config.yaml
num_hidden_layers: 18
hidden_size: 768
num_attention_heads: 4
num_key_value_heads: 4
head_dim: 128
intermediate_size: 4608
vocab_size: 32000
hidden_act: "squared_leaky_relu"
norm: "rmsnorm"
norm_place: "pre"
norm_eps: 1e-06
positions: "rope"
rope_theta: 10000.0
rope_fraction: 1.0
qk_norm: false
attn_scale: 0.0884
bias: "none"
tie_word_embeddings: "early"
parallel_block: false
extras: ["value residuals", "hashed n-gram embeddings"]
init: "normal"
init_std_qkv: 0.0152
init_std_o: 0.0186
init_std_up: 0.0152
init_std_down: 0.0
optimizer: "muon_variant"
learning_rate: 0.0112
beta1: 0.9
weight_decay: 0.023
lr_head: 0.00498
max_grad_norm: 2.0
warmup_steps: 200
schedule: "wsd"
decay_fraction: 0.344
decay_shape: "cos"
final_lr_fraction: 0.0
batch_tokens: 131072
max_seq_len: 1024
doc_mask: true
train_tokens: 830200000
max_steps: 6334
dataset: "wikipedia_en"
Each number is 50 + 10 x the weight over its row's rms, rounded and kept within 0 to 99. Layers, rows and columns count from 0. The size before them is the row's rms in percent of the matrix's.

# q: layer 2 attention query, 512x768, rms 0.0502, rows 373-383, columns 0-127
# k: layer 2 attention key, 512x768, rms 0.0503, rows 373-383, columns 0-127
# v: layer 2 attention value, 512x768, rms 0.0532, rows 256-271, columns 0-127
# o: layer 2 attention output (transposed), 512x768, rms 0.102, rows 256-271, columns 0-127
q373 103:52 52 47 51 43 65 31 53 51 49 30 37 35 68 61 44 45 50 36 55 57 41 45 63 41 45 62 48 42 65 62 58 52 54 55 43 44 51 64 53 50 55 56 50 55 52 55 71 45 58 54 62 52 60 45 21 56 49 41 56 42 68 66 66 52 44 40 38 52 49 69 53 26 57 41 51 60 55 59 51 50 45 59 66 53 39 55 40 63 57 34 47 51 52 59 64 48 50 50 53 57 53 57 48 57 52 43 67 28 59 49 45 45 55 55 67 31 40 49 50 62 40 46 41 57 60 63 37
k373 098:43 61 42 53 54 35 50 74 45 47 50 50 59 59 38 41 32 39 51 69 47 42 44 42 42 65 40 64 48 33 25 45 61 34 51 47 54 58 44 42 62 56 50 43 59 40 47 46 41 45 73 41 54 57 44 63 56 54 65 47 57 52 53 49 51 51 66 44 47 46 28 65 48 43 51 63 43 64 51 76 48 48 40 55 43 36 35 61 32 43 68 40 52 56 27 38 65 71 58 45 66 44 48 59 27 46 59 47 42 49 48 41 48 46 58 53 80 45 38 50 52 44 29 61 53 22 54 47
q374 098:39 57 51 63 48 28 29 29 49 56 56 52 48 61 42 51 53 39 53 33 56 74 48 58 39 60 39 27 44 53 36 57 43 58 48 73 59 46 44 42 34 54 39 64 38 46 62 41 40 55 38 49 24 43 64 73 45 59 55 67 42 50 54 49 53 53 47 41 67 41 50 60 63 53 61 59 58 63 45 27 47 56 48 29 45 49 51 43 42 48 42 36 61 66 63 56 51 57 57 54 31 36 46 41 53 72 51 53 54 61 65 64 51 39 57 24 48 39 51 40 70 42 46 48 47 35 52 52
k374 098:60 60 36 36 45 56 47 60 40 33 55 51 45 40 57 54 42 53 36 49 46 32 63 49 67 44 63 41 43 39 62 49 62 55 67 34 50 54 58 63 47 36 55 47 76 49 52 52 60 43 51 41 53 63 42 51 54 43 38 53 55 51 50 59 42 50 53 47 53 54 59 50 54 45 47 43 22 49 47 75 52 48 44 79 50 50 48 48 64 53 33 53 58 50 42 50 44 34 39 46 69 52 63 53 51 33 42 42 66 46 50 50 67 53 53 38 46 60 57 48 35 53 50 54 57 50 50 40
q375 099:55 42 32 46 31 58 56 71 53 31 43 54 55 64 62 58 57 57 50 52 56 40 33 57 56 44 56 53 46 52 68 60 49 38 63 48 47 61 42 53 60 53 41 51 49 57 70 47 69 64 44 64 46 48 47 49 53 53 46 33 62 69 58 59 51 32 39 58 45 44 47 48 56 55 51 56 59 42 62 51 63 50 67 32 58 40 26 39 55 52 49 50 57 41 54 36 45 55 36 43 55 43 58 47 42 48 46 56 55 56 47 38 49 47 53 60 56 47 64 54 40 58 41 53 42 46 53 46
k375 097:52 52 55 51 51 44 40 51 37 63 62 42 40 61 32 50 33 78 46 41 47 65 45 58 35 49 55 24 50 52 31 59 35 46 41 65 53 51 46 52 30 43 67 35 24 63 52 62 35 39 62 49 60 49 24 55 54 47 43 57 51 47 58 52 29 53 31 58 62 56 62 57 39 43 57 59 39 26 55 49 56 44 48 54 40 57 74 43 45 60 36 50 44 44 41 56 60 41 58 50 59 36 40 51 54 46 57 21 41 47 34 47 51 51 42 51 48 43 47 38 50 46 67 27 37 66 56 40
q376 100:58 48 39 57 71 57 62 40 43 55 44 56 43 54 46 63 43 43 35 43 46 52 65 59 42 63 41 60 55 47 53 34 52 53 49 44 49 54 54 52 45 53 52 60 43 55 58 43 81 55 31 45 43 42 67 43 40 61 55 59 49 53 48 53 62 66 40 55 58 54 65 45 54 42 42 49 48 45 46 42 49 38 57 63 38 38 64 45 40 61 49 43 49 53 42 56 34 36 36 41 44 53 42 51 65 41 45 49 55 46 37 56 62 50 57 47 52 45 51 53 39 59 31 74 43 46 58 36
k376 097:47 40 61 47 56 62 42 51 58 41 43 41 69 55 46 38 50 62 61 61 58 49 50 42 57 36 43 46 64 67 45 60 45 33 53 55 51 40 55 45 32 50 54 56 58 58 44 53 43 66 52 57 39 58 45 52 51 32 43 42 48 38 45 54 41 58 43 36 59 51 46 56 48 24 34 61 45 40 43 64 37 52 35 43 64 75 45 43 53 40 36 39 54 41 64 54 69 48 68 67 49 42 48 43 52 52 47 50 44 50 73 50 40 57 67 62 40 37 37 59 48 52 46 48 49 48 47 68
q377 099:59 55 41 52 47 52 50 54 46 42 48 39 38 58 39 52 51 57 69 59 46 51 58 37 49 48 53 42 41 44 72 62 46 43 60 46 54 64 54 43 74 49 49 45 57 37 63 46 60 58 52 31 58 60 55 44 51 63 50 50 28 32 61 49 65 63 48 63 33 40 50 47 57 31 43 59 39 37 57 59 54 47 55 34 53 46 55 64 61 56 36 63 64 73 60 58 40 60 47 55 45 55 47 62 37 60 41 57 66 56 39 55 45 54 57 34 43 50 48 53 27 66 59 42 49 57 39 44
k377 097:47 54 59 51 59 51 46 52 52 56 51 55 34 40 57 58 63 51 48 48 52 62 60 49 43 49 59 48 45 45 60 56 40 69 67 54 50 42 54 51 40 54 52 49 52 37 52 71 42 38 43 44 53 50 38 41 53 38 44 62 52 38 59 54 42 43 75 47 69 53 54 54 42 52 67 60 51 58 61 39 52 52 36 49 43 71 43 51 55 48 52 54 36 42 42 45 52 41 50 52 58 43 47 44 64 41 31 54 51 58 59 26 57 51 52 69 38 71 46 32 61 35 56 75 48 26 57 37
q378 093:54 43 58 51 44 55 41 60 60 52 49 50 48 51 39 66 54 43 44 49 55 55 60 56 31 46 39 42 56 46 61 58 44 63 46 47 45 46 57 41 42 51 42 50 38 50 37 44 39 49 70 58 50 39 56 53 50 63 44 40 52 62 58 57 42 42 38 45 45 41 36 47 52 38 45 72 33 43 22 43 55 64 56 51 38 57 60 71 55 39 42 64 54 49 37 43 49 69 48 37 64 51 57 60 38 67 30 71 51 76 56 45 56 54 48 59 57 67 60 46 43 43 44 22 66 58 56 44
k378 094:49 60 45 59 41 61 52 43 47 37 39 65 40 53 50 31 49 39 46 63 44 50 50 50 51 38 46 67 41 60 25 44 32 46 69 34 49 69 44 46 50 49 61 46 47 44 57 65 46 47 35 51 40 48 46 56 58 53 59 54 52 52 34 42 44 63 46 58 55 61 62 71 36 54 58 69 42 65 66 59 48 57 41 38 38 48 26 54 50 54 39 45 51 40 62 67 42 41 47 49 50 37 41 28 49 42 50 42 55 42 49 66 43 44 66 49 54 60 49 65 46 40 60 58 43 39 50 59
q379 103:55 28 47 44 42 58 42 55 49 56 56 45 54 58 27 46 50 81 52 56 54 60 53 61 73 36 70 33 46 64 48 48 44 56 35 46 51 44 50 46 30 59 32 73 48 34 29 54 36 31 30 21 31 60 59 52 37 38 46 41 56 45 57 44 45 58 72 33 42 37 44 39 51 56 47 51 42 37 55 46 50 56 51 52 45 58 41 61 51 44 43 66 63 50 49 54 57 57 43 49 32 40 43 53 57 63 53 45 45 58 36 38 52 37 64 43 65 42 46 47 42 57 52 51 40 44 36 70
k379 100:43 46 70 64 40 50 64 51 72 39 64 52 49 44 76 34 50 29 50 40 44 40 46 51 37 48 53 62 51 29 53 60 54 29 63 50 70 50 33 49 57 62 63 39 40 67 50 21 53 53 58 43 30 44 59 47 38 57 56 45 51 46 26 51 54 47 55 47 70 41 40 34 57 44 47 61 48 53 42 65 50 53 48 41 39 50 34 46 34 56 59 54 52 45 63 52 64 46 65 40 45 53 53 49 66 56 44 64 56 38 53 62 54 55 53 51 47 54 54 46 51 55 43 35 54 60 61 50
q380 099:63 64 54 50 49 39 39 49 46 48 47 56 43 54 51 58 34 49 64 58 45 53 25 61 67 37 50 49 54 58 66 55 53 40 46 55 42 52 57 57 31 51 55 60 57 54 59 55 58 45 67 45 46 54 52 42 62 50 52 53 44 46 53 33 43 59 41 62 57 56 47 51 59 50 34 49 52 59 39 44 60 40 49 40 52 52 53 58 35 61 43 32 62 43 52 56 63 30 43 48 38 35 49 72 48 45 54 57 41 57 39 55 39 63 58 46 56 47 37 48 35 48 44 60 46 46 51 63
k380 098:50 29 43 52 42 58 44 62 57 32 58 50 72 67 39 46 51 51 58 44 33 59 55 42 44 44 44 57 34 40 42 44 54 52 53 29 71 36 31 38 61 49 61 63 58 60 45 42 53 66 28 44 40 54 36 51 51 46 59 44 32 47 58 66 45 39 69 40 47 54 51 47 58 40 49 40 40 34 62 40 62 51 47 60 46 45 57 39 53 38 51 67 59 63 62 44 42 57 46 63 53 58 38 56 59 75 44 48 44 42 57 47 52 47 40 47 50 35 40 35 40 58 60 40 42 45 80 72
q381 100:39 43 55 61 54 38 57 52 52 52 54 51 52 41 62 43 66 49 51 40 42 43 55 48 63 69 60 50 45 49 39 36 42 55 48 50 54 48 37 53 55 47 49 62 57 46 49 63 56 37 60 49 67 64 39 50 39 62 53 54 52 50 60 61 66 45 37 64 43 53 55 49 33 37 51 36 50 33 45 53 65 43 32 64 27 44 57 54 59 40 39 61 30 33 52 60 51 52 42 64 44 45 43 44 35 43 48 64 52 71 50 62 64 56 31 69 56 58 48 49 61 71 50 63 37 42 55 48
k381 100:37 41 63 57 55 58 53 56 47 46 55 49 40 40 42 38 47 52 51 59 62 56 64 51 45 50 59 53 60 57 53 41 46 46 45 51 48 57 46 36 58 70 39 53 65 52 49 41 54 56 23 46 31 29 45 53 69 36 49 45 49 41 49 41 41 49 56 44 52 35 56 60 61 68 43 70 44 66 66 52 39 61 56 38 59 57 34 47 22 44 62 37 58 51 48 43 52 50 56 50 49 59 53 47 58 41 45 63 55 53 48 34 50 48 27 46 50 59 37 69 39 43 44 42 49 65 39 48
q382 102:78 38 49 40 59 34 57 43 41 54 39 58 44 70 53 56 51 57 38 44 47 44 43 44 52 54 35 48 64 40 38 56 53 42 54 49 43 49 45 43 54 52 56 41 59 33 52 41 58 42 45 49 44 55 68 41 40 59 26 53 62 65 38 58 52 54 49 42 37 52 52 52 35 35 44 52 30 58 53 52 46 44 54 54 33 36 39 48 49 50 54 61 48 35 67 58 51 42 56 66 51 39 69 41 44 53 36 42 48 61 46 48 48 49 66 31 65 30 39 35 34 65 40 41 55 48 49 51
k382 101:46 65 63 58 57 64 46 54 58 40 61 46 54 55 43 46 52 41 64 51 59 43 56 50 41 50 42 34 55 41 63 44 49 58 66 41 44 57 52 59 53 55 59 35 40 66 45 43 39 37 41 53 62 35 34 54 54 60 73 59 50 48 51 46 51 55 54 46 51 49 51 52 71 55 51 53 60 30 54 33 49 46 63 50 48 61 56 50 48 49 56 29 59 47 76 48 33 52 52 58 53 40 48 56 49 44 60 54 51 43 57 54 48 35 45 60 47 62 43 52 56 39 44 61 42 44 71 44
q383 099:63 45 42 40 45 40 44 44 53 50 27 54 53 56 64 43 72 35 56 58 64 55 55 49 64 47 47 26 58 39 46 34 62 44 45 56 57 66 44 34 59 31 57 56 54 39 50 55 42 84 53 43 63 54 53 52 53 73 49 60 53 45 55 48 43 65 44 42 56 59 50 51 44 35 44 48 51 55 57 38 37 40 46 36 59 52 41 46 44 50 62 57 51 64 49 42 50 30 43 53 42 58 41 53 39 51 57 52 59 49 35 50 57 36 56 45 46 48 51 51 45 54 45 36 56 50 57 59
k383 097:53 38 38 41 54 53 41 70 63 46 54 40 73 53 33 57 50 63 39 42 42 57 56 56 53 64 62 56 60 60 63 49 73 42 36 32 48 47 61 46 25 44 51 47 62 61 52 46 49 25 51 61 50 39 43 59 51 46 62 42 60 55 41 39 54 47 45 56 53 54 35 62 43 56 38 43 49 38 65 49 43 44 79 55 52 54 56 65 59 54 56 46 44 44 47 31 37 62 58 49 54 42 66 46 50 36 64 55 27 50 68 59 38 50 50 55 59 52 50 37 46 47 35 69 43 57 55 41
v256 095:33 59 52 63 78 35 32 40 54 56 49 43 39 62 37 43 46 45 52 51 52 45 42 28 52 38 52 52 40 57 52 45 32 47 52 48 51 53 56 49 47 51 69 46 62 51 55 51 63 49 49 55 68 42 54 57 49 50 52 46 50 26 35 34 54 65 47 51 33 43 43 62 54 51 53 52 75 37 35 50 67 69 56 50 48 55 40 62 52 63 44 49 68 53 65 27 67 38 38 55 63 57 63 49 49 52 59 62 64 42 48 59 41 59 58 77 39 43 52 66 58 64 70 70 52 45 68 52
o256 099:50 40 56 52 50 63 45 49 66 49 59 50 51 62 62 45 37 38 41 49 38 46 67 48 69 61 49 24 37 74 54 42 33 56 76 70 51 56 35 32 33 48 49 40 44 48 49 52 63 73 43 53 58 56 52 46 61 44 51 64 51 43 48 34 50 44 39 38 55 66 34 35 48 50 28 41 39 45 50 55 44 47 53 45 51 36 56 72 53 53 34 70 58 58 44 38 71 43 43 53 46 34 60 46 53 37 57 50 51 45 40 64 41 53 55 51 52 50 43 50 36 62 50 62 53 51 50 56
v257 102:56 34 70 45 63 53 64 54 56 51 50 62 43 59 58 36 57 70 68 67 37 52 61 50 53 59 36 74 61 50 49 54 57 54 58 59 41 52 46 55 22 52 68 50 32 49 59 48 61 69 53 55 37 60 54 54 63 52 62 35 62 63 47 58 45 38 46 56 40 45 24 61 44 55 44 62 48 46 36 47 49 84 37 51 58 49 50 43 69 69 44 60 60 71 43 50 55 61 47 45 51 60 48 50 49 64 35 43 45 65 34 46 53 53 60 46 50 47 36 57 63 27 56 52 41 50 45 47
o257 099:48 53 54 47 44 41 41 55 42 60 40 48 41 52 35 43 31 60 51 44 27 51 60 60 54 49 25 47 41 57 45 49 40 37 68 53 40 44 51 47 44 51 55 50 53 61 45 43 40 66 50 50 58 27 61 43 44 49 58 31 51 67 37 53 58 41 60 38 55 59 50 50 55 50 59 67 49 52 56 49 53 36 38 48 32 42 27 46 77 58 41 58 59 72 41 33 36 53 56 49 49 48 55 56 51 50 46 37 51 48 56 53 65 53 39 45 59 60 37 46 46 47 50 43 55 59 40 50
v258 096:65 52 39 37 29 58 68 64 66 59 51 38 43 38 49 49 50 44 53 49 54 35 40 44 50 58 50 62 59 52 46 28 66 68 33 56 60 22 60 43 42 43 46 46 39 49 59 48 49 53 54 58 47 49 43 41 48 53 61 32 68 60 60 48 51 43 43 53 51 50 50 50 53 40 39 39 40 41 45 53 56 55 57 38 60 49 31 42 54 47 31 48 62 62 48 54 49 61 44 50 44 56 40 55 51 63 59 30 61 60 31 42 39 65 59 48 31 51 40 67 44 47 58 41 52 49 60 32
o258 097:56 57 47 35 59 36 44 59 55 39 43 55 34 37 40 61 46 55 50 56 47 54 66 59 59 56 40 51 58 46 72 64 47 51 76 44 50 49 50 72 49 40 66 55 42 40 48 20 63 55 52 43 61 55 53 59 39 41 40 62 44 51 52 54 49 37 32 39 56 70 49 50 54 83 47 41 50 48 44 53 66 55 53 49 54 62 60 30 40 39 52 52 59 70 59 41 72 56 65 47 50 34 50 34 50 52 38 46 66 55 43 39 43 51 37 31 32 59 54 39 52 53 59 60 39 50 54 54
v259 102:50 59 51 52 53 49 63 58 55 60 46 37 66 49 56 38 44 63 44 40 48 49 62 52 41 48 52 58 40 62 54 54 62 47 33 65 56 63 45 60 44 61 52 48 48 59 57 46 59 87 33 33 54 54 50 40 47 59 38 37 42 51 46 58 38 65 47 59 63 29 59 64 41 55 46 66 54 46 56 51 61 62 47 37 59 67 51 72 52 48 39 41 60 58 48 51 58 51 56 39 45 40 46 43 52 54 24 41 59 56 43 68 46 54 44 40 45 51 47 52 55 54 60 56 51 46 45 53
o259 104:55 55 66 39 62 66 55 27 67 54 66 34 45 42 57 51 51 49 34 61 51 44 60 50 50 51 44 57 50 50 35 62 62 54 37 67 54 60 52 49 64 62 58 48 53 29 66 53 51 48 45 59 45 71 74 39 27 57 48 49 57 38 71 45 56 57 47 38 58 47 53 47 51 46 50 50 44 59 41 57 52 39 48 39 58 70 47 61 62 52 46 59 51 76 60 45 54 58 45 46 65 60 49 39 21 52 42 49 70 34 49 45 54 46 51 40 49 50 52 43 74 54 51 52 54 47 41 52
v260 095:43 37 38 45 48 45 50 46 64 41 59 46 35 56 56 41 58 43 33 49 56 30 35 50 54 57 37 49 41 53 32 55 62 51 57 58 31 66 55 49 55 37 38 58 51 59 45 61 66 38 44 57 55 41 40 59 39 52 65 65 26 47 32 46 43 49 55 43 62 36 56 68 66 46 65 68 46 70 45 47 57 17 32 53 36 34 58 53 53 48 49 45 46 51 39 67 45 29 61 50 51 23 56 50 54 46 51 58 41 47 42 60 45 45 55 42 66 48 37 41 71 66 57 63 37 49 66 45
o260 093:57 64 55 41 55 57 45 48 41 33 57 49 55 67 55 32 60 59 61 56 52 60 61 49 55 56 63 55 64 38 39 59 44 53 34 49 42 64 48 51 73 59 64 61 39 58 44 48 63 38 49 72 54 36 58 38 60 51 59 38 54 44 45 42 36 53 35 44 66 56 53 62 60 66 53 43 48 45 61 59 50 50 30 52 55 46 49 59 43 45 26 62 26 45 59 44 34 43 45 45 44 51 56 61 51 59 51 33 42 54 34 66 36 43 50 52 63 45 40 41 38 57 52 56 54 58 61 59
v261 092:48 46 60 37 61 48 39 56 38 57 45 64 48 61 47 56 48 59 50 63 47 68 58 54 47 48 51 60 39 48 57 53 37 50 55 50 50 41 68 48 59 47 58 53 37 56 50 42 43 50 37 26 81 53 50 67 50 47 47 27 59 47 51 71 54 64 71 46 36 54 52 47 42 41 61 58 47 56 53 52 61 48 53 51 41 53 64 39 64 46 56 65 48 36 42 64 45 29 48 41 53 46 47 51 63 50 61 52 44 43 45 51 53 60 49 38 68 45 48 56 53 57 46 47 74 52 62 46
o261 096:47 53 61 59 45 42 62 57 43 34 49 47 45 43 46 70 47 57 52 57 45 69 54 48 53 45 55 44 42 43 52 57 69 27 46 60 61 49 48 55 57 48 56 48 57 52 43 51 39 59 52 70 61 68 25 61 40 50 51 42 53 34 58 57 46 59 60 48 37 36 23 51 74 42 59 48 45 35 46 38 44 44 45 51 41 70 67 35 49 50 46 42 46 30 55 54 47 50 48 45 55 67 42 49 61 47 49 46 56 35 61 44 54 54 38 52 68 59 53 69 59 53 47 30 48 33 46 49
v262 094:64 61 40 41 48 51 54 38 73 35 35 61 50 49 51 42 41 52 44 39 49 69 40 53 52 53 46 55 39 54 46 33 45 44 45 58 36 52 62 48 40 55 34 49 67 64 50 55 59 36 37 63 35 49 38 53 41 43 56 50 44 46 53 50 59 47 28 57 55 33 50 57 58 44 43 58 41 70 47 52 46 32 58 57 40 40 43 48 38 46 41 50 59 32 68 54 48 45 50 51 46 45 62 47 53 49 68 53 61 65 37 45 48 38 42 44 50 50 78 60 46 38 58 42 62 38 49 52
o262 098:61 57 37 59 51 44 57 56 68 58 56 44 60 63 44 50 51 47 50 44 50 56 52 64 50 49 59 54 50 60 51 56 29 61 45 49 47 62 55 45 41 66 37 55 73 36 39 36 53 56 51 53 59 21 66 49 41 46 59 45 40 42 72 61 49 44 62 48 63 49 68 51 62 66 64 46 59 40 37 61 46 42 61 44 45 52 57 36 40 62 64 35 65 60 50 64 37 43 66 36 66 55 53 43 63 64 38 70 45 42 66 51 59 25 54 46 33 65 61 52 74 29 60 38 34 51 57 32
v263 098:36 38 66 39 59 59 62 45 54 36 36 49 45 59 43 58 42 42 20 49 51 44 60 68 55 55 47 42 46 42 41 34 44 58 49 52 42 38 47 64 47 47 47 64 45 48 64 43 51 34 36 30 53 46 32 43 38 49 58 53 46 41 39 44 74 42 53 57 64 58 57 46 59 32 28 52 54 44 64 60 41 51 50 59 51 48 54 76 41 43 47 56 49 41 47 67 50 29 52 25 35 49 29 40 46 55 42 40 63 54 60 65 54 54 49 51 58 45 46 62 45 42 55 53 61 47 36 42
o263 100:55 46 59 57 49 81 54 73 47 55 46 36 25 38 69 50 47 56 41 35 49 50 44 47 41 69 41 61 38 47 54 63 44 48 54 45 31 55 32 45 36 41 48 67 55 36 51 44 31 47 50 56 54 50 49 38 53 50 52 58 53 57 33 55 51 41 48 40 65 35 47 66 50 57 49 56 41 41 35 69 50 45 54 51 41 56 55 64 57 54 49 41 42 43 51 31 58 63 52 40 37 65 35 56 56 53 36 51 49 72 50 54 57 38 45 67 55 46 47 59 38 40 56 42 57 58 61 63
v264 102:64 41 50 56 50 34 60 36 51 52 34 45 50 52 67 54 61 57 34 49 36 43 67 61 50 71 37 30 66 34 54 54 63 40 35 42 64 52 45 48 65 32 53 45 50 49 31 36 31 33 62 53 42 56 47 62 64 53 51 56 45 61 51 77 35 47 53 58 54 48 41 74 60 59 28 37 41 54 45 53 49 56 39 65 62 44 34 68 46 71 63 47 62 53 23 44 50 54 61 54 57 59 40 48 38 63 61 54 57 42 64 47 59 56 50 58 54 38 56 61 45 67 42 48 43 47 67 51
o264 102:55 48 71 48 50 66 50 45 47 35 48 63 42 40 45 48 67 55 44 44 38 39 67 44 57 48 43 61 59 48 60 71 61 41 40 49 38 43 52 53 37 65 53 60 40 42 39 45 26 47 49 45 59 35 45 62 58 54 34 55 36 50 62 45 36 42 44 55 50 39 42 45 49 45 57 39 47 62 54 39 62 49 52 53 29 62 49 71 59 41 48 52 66 42 49 48 58 31 29 54 44 44 61 39 56 59 49 54 55 48 41 67 64 58 55 62 52 59 56 54 53 50 43 54 56 54 57 48
v265 099:46 60 37 54 47 28 43 60 65 47 60 61 55 59 64 46 68 62 51 50 41 49 52 45 40 42 48 58 53 51 60 48 59 44 50 56 50 43 41 38 32 67 32 38 46 57 51 29 43 44 58 50 52 44 66 50 42 50 44 55 59 58 39 47 48 48 69 43 41 39 57 46 30 64 34 49 41 39 54 52 45 50 57 51 55 51 57 66 51 50 40 50 52 43 50 65 48 54 57 50 37 47 46 66 50 27 34 43 47 49 65 48 57 45 53 52 46 45 43 52 46 44 43 50 66 63 45 70
o265 100:53 69 48 35 47 51 48 41 55 49 48 56 55 39 29 58 46 49 42 53 51 59 53 40 49 46 55 66 50 65 49 69 45 52 54 63 54 59 21 25 45 64 61 40 47 53 48 57 45 54 60 54 45 53 67 52 44 61 53 58 61 55 47 53 55 48 38 45 45 55 58 40 25 60 49 40 44 64 61 39 53 52 63 50 47 55 65 49 39 40 55 47 35 26 63 56 57 48 44 47 44 42 51 39 43 58 58 42 45 74 64 46 55 58 64 47 54 56 47 70 50 37 47 45 55 54 39 58
v266 094:50 49 63 52 38 47 72 49 58 45 57 29 50 46 68 67 66 51 56 59 46 44 55 64 59 71 50 56 34 56 45 39 34 59 41 66 33 57 41 43 67 39 37 61 52 61 22 46 65 51 51 54 52 56 62 39 34 47 48 43 47 57 58 61 63 42 45 45 57 54 54 34 49 48 37 54 56 45 34 50 43 54 52 35 61 47 51 50 56 59 52 37 42 65 55 40 57 55 30 48 46 44 37 42 65 57 50 50 43 58 58 45 43 74 38 48 46 49 51 70 50 74 41 64 59 51 39 53
o266 097:57 69 52 45 57 47 46 43 33 42 61 45 49 59 45 53 48 43 55 39 58 43 37 43 39 47 55 46 61 44 43 37 35 50 47 53 43 41 56 54 45 35 49 39 47 63 30 50 58 63 71 33 36 51 52 39 57 56 34 66 52 51 60 37 62 62 40 47 47 52 48 60 43 46 45 62 50 48 54 45 40 69 59 47 55 37 53 67 51 43 66 43 72 43 48 55 61 76 51 54 47 35 43 61 47 45 59 44 45 45 41 53 43 80 56 55 43 49 74 50 71 66 32 44 60 57 52 52
v267 098:43 39 54 46 38 23 54 61 57 54 53 48 43 40 64 46 55 58 58 57 25 54 52 58 65 53 43 47 52 50 60 49 47 46 45 83 23 69 52 52 68 58 47 53 42 55 63 46 40 58 32 48 66 40 59 55 63 53 42 45 41 72 41 39 52 47 49 54 52 51 51 37 42 46 57 40 58 42 46 59 68 34 70 49 54 43 52 36 50 37 55 56 59 68 59 49 49 44 49 45 54 55 40 33 56 51 46 57 61 37 43 57 49 58 53 51 52 43 51 63 62 69 36 47 45 62 64 48
o267 096:61 51 30 64 58 44 52 55 51 48 34 48 40 36 40 46 64 45 61 67 57 48 38 68 62 22 33 44 60 54 66 55 45 51 35 49 46 61 53 34 43 52 58 53 54 44 60 53 41 60 53 55 36 35 55 44 54 39 42 66 52 68 60 43 42 49 48 47 51 60 31 49 45 63 53 29 25 47 40 68 77 65 53 49 48 43 46 25 63 57 51 57 52 43 48 53 51 48 62 55 44 40 38 49 53 52 57 41 49 50 44 45 51 49 60 55 57 48 64 54 66 55 55 53 64 60 66 64
v268 098:51 44 59 56 52 40 52 48 39 40 44 40 45 60 44 40 55 55 60 48 47 43 55 54 45 53 46 22 57 49 47 61 60 41 47 69 79 37 31 50 66 57 58 40 63 57 57 44 61 31 36 49 48 48 36 47 66 64 48 35 60 55 53 52 39 51 42 31 50 57 43 48 23 53 51 73 56 42 50 59 42 43 57 51 53 69 44 25 58 47 63 61 36 47 45 32 35 57 35 62 49 41 58 52 70 64 43 52 54 51 59 39 31 60 66 53 52 37 40 45 38 48 54 36 49 50 50 46
o268 100:58 46 57 48 54 59 67 43 61 47 48 38 35 35 65 36 40 63 54 70 47 47 43 29 61 50 47 44 61 37 57 51 50 46 40 53 40 32 40 44 66 45 41 34 38 59 42 42 60 49 49 48 38 49 53 46 48 45 41 49 65 38 51 47 65 51 61 46 45 73 46 49 59 65 46 47 55 34 52 47 49 53 37 36 53 51 50 60 47 49 41 53 70 66 63 56 40 49 50 32 50 38 53 46 54 58 49 40 53 52 46 37 44 68 60 58 69 48 54 41 37 53 45 65 62 57 44 38
v269 096:68 52 58 58 48 51 59 50 40 53 47 72 56 39 32 56 39 48 66 62 56 49 30 44 60 52 37 48 56 58 41 60 42 43 44 50 38 69 57 60 59 53 44 48 43 35 42 47 47 65 55 67 43 45 42 41 59 39 48 55 52 32 45 45 47 52 53 62 50 46 50 51 55 52 38 37 62 52 32 44 43 48 56 60 51 50 51 43 49 53 49 44 54 55 41 36 38 49 50 49 47 63 44 48 77 55 38 31 47 36 41 40 57 68 45 49 52 53 42 63 59 46 54 57 58 60 58 50
o269 096:64 52 46 45 27 44 40 62 50 41 42 50 57 77 64 60 50 50 35 62 56 53 44 55 62 54 55 59 47 54 70 57 57 50 45 42 27 44 44 38 38 44 67 57 44 55 35 72 58 52 64 48 38 62 65 48 35 58 59 47 43 58 48 45 56 42 49 56 51 54 70 52 43 37 58 49 42 54 49 55 54 34 47 51 47 40 50 66 51 57 50 48 48 55 46 50 56 58 64 52 54 48 64 40 47 46 55 47 63 57 40 37 61 52 48 61 60 32 47 51 60 50 56 37 58 55 57 57
v270 104:57 50 44 36 55 44 33 53 56 43 58 50 42 64 49 47 62 56 51 59 41 33 60 44 44 50 51 60 53 58 60 51 62 43 62 48 39 49 54 37 62 59 38 53 48 66 51 73 52 35 64 57 73 41 54 38 38 48 50 57 57 63 51 42 60 35 65 54 32 61 54 48 46 57 47 55 48 43 52 63 49 30 67 50 42 66 42 41 32 36 51 65 51 69 56 61 37 44 51 47 43 63 60 32 56 48 53 61 50 45 37 42 56 44 67 73 48 42 30 43 59 55 59 62 73 64 63 56
o270 103:38 60 45 63 41 46 51 60 51 37 47 48 55 61 58 26 59 42 38 60 66 48 48 52 51 50 48 48 47 67 44 44 47 53 48 27 54 49 59 34 41 63 42 60 62 63 58 64 58 37 49 40 58 36 69 46 41 53 40 49 50 43 41 52 52 44 42 39 42 67 41 38 54 47 55 70 44 45 44 51 50 63 34 54 33 65 35 65 35 44 59 67 43 58 52 35 59 44 61 51 52 44 63 58 45 58 58 56 43 54 52 62 58 51 57 36 58 53 34 33 55 61 42 34 43 61 41 59
v271 103:59 43 60 59 52 46 53 48 46 55 67 44 57 64 66 50 54 58 47 48 51 42 48 41 39 48 56 68 44 42 49 63 57 32 36 55 49 49 55 53 57 51 47 52 46 51 62 46 37 55 51 61 27 72 51 45 45 59 59 43 45 46 54 65 50 51 46 67 50 52 56 49 44 38 38 27 49 32 43 53 63 50 55 54 19 43 61 48 56 41 46 41 46 47 42 51 67 47 44 48 45 53 32 36 61 56 55 59 55 62 48 45 49 53 82 50 61 47 52 43 36 60 68 49 55 44 58 47
o271 105:53 62 58 53 50 40 38 51 58 43 67 61 52 56 59 42 54 57 55 35 48 49 53 39 30 57 38 45 37 63 48 35 65 53 52 42 48 55 53 71 61 46 66 61 32 47 60 45 39 61 37 40 47 54 33 54 48 51 53 59 48 58 54 52 48 63 58 62 55 47 45 54 56 54 52 56 56 54 33 39 53 50 55 52 48 38 38 44 49 63 52 38 64 64 30 40 40 65 51 59 44 56 48 28 54 46 69 43 38 40 60 60 45 49 79 47 35 54 47 55 68 41 50 65 39 61 62 42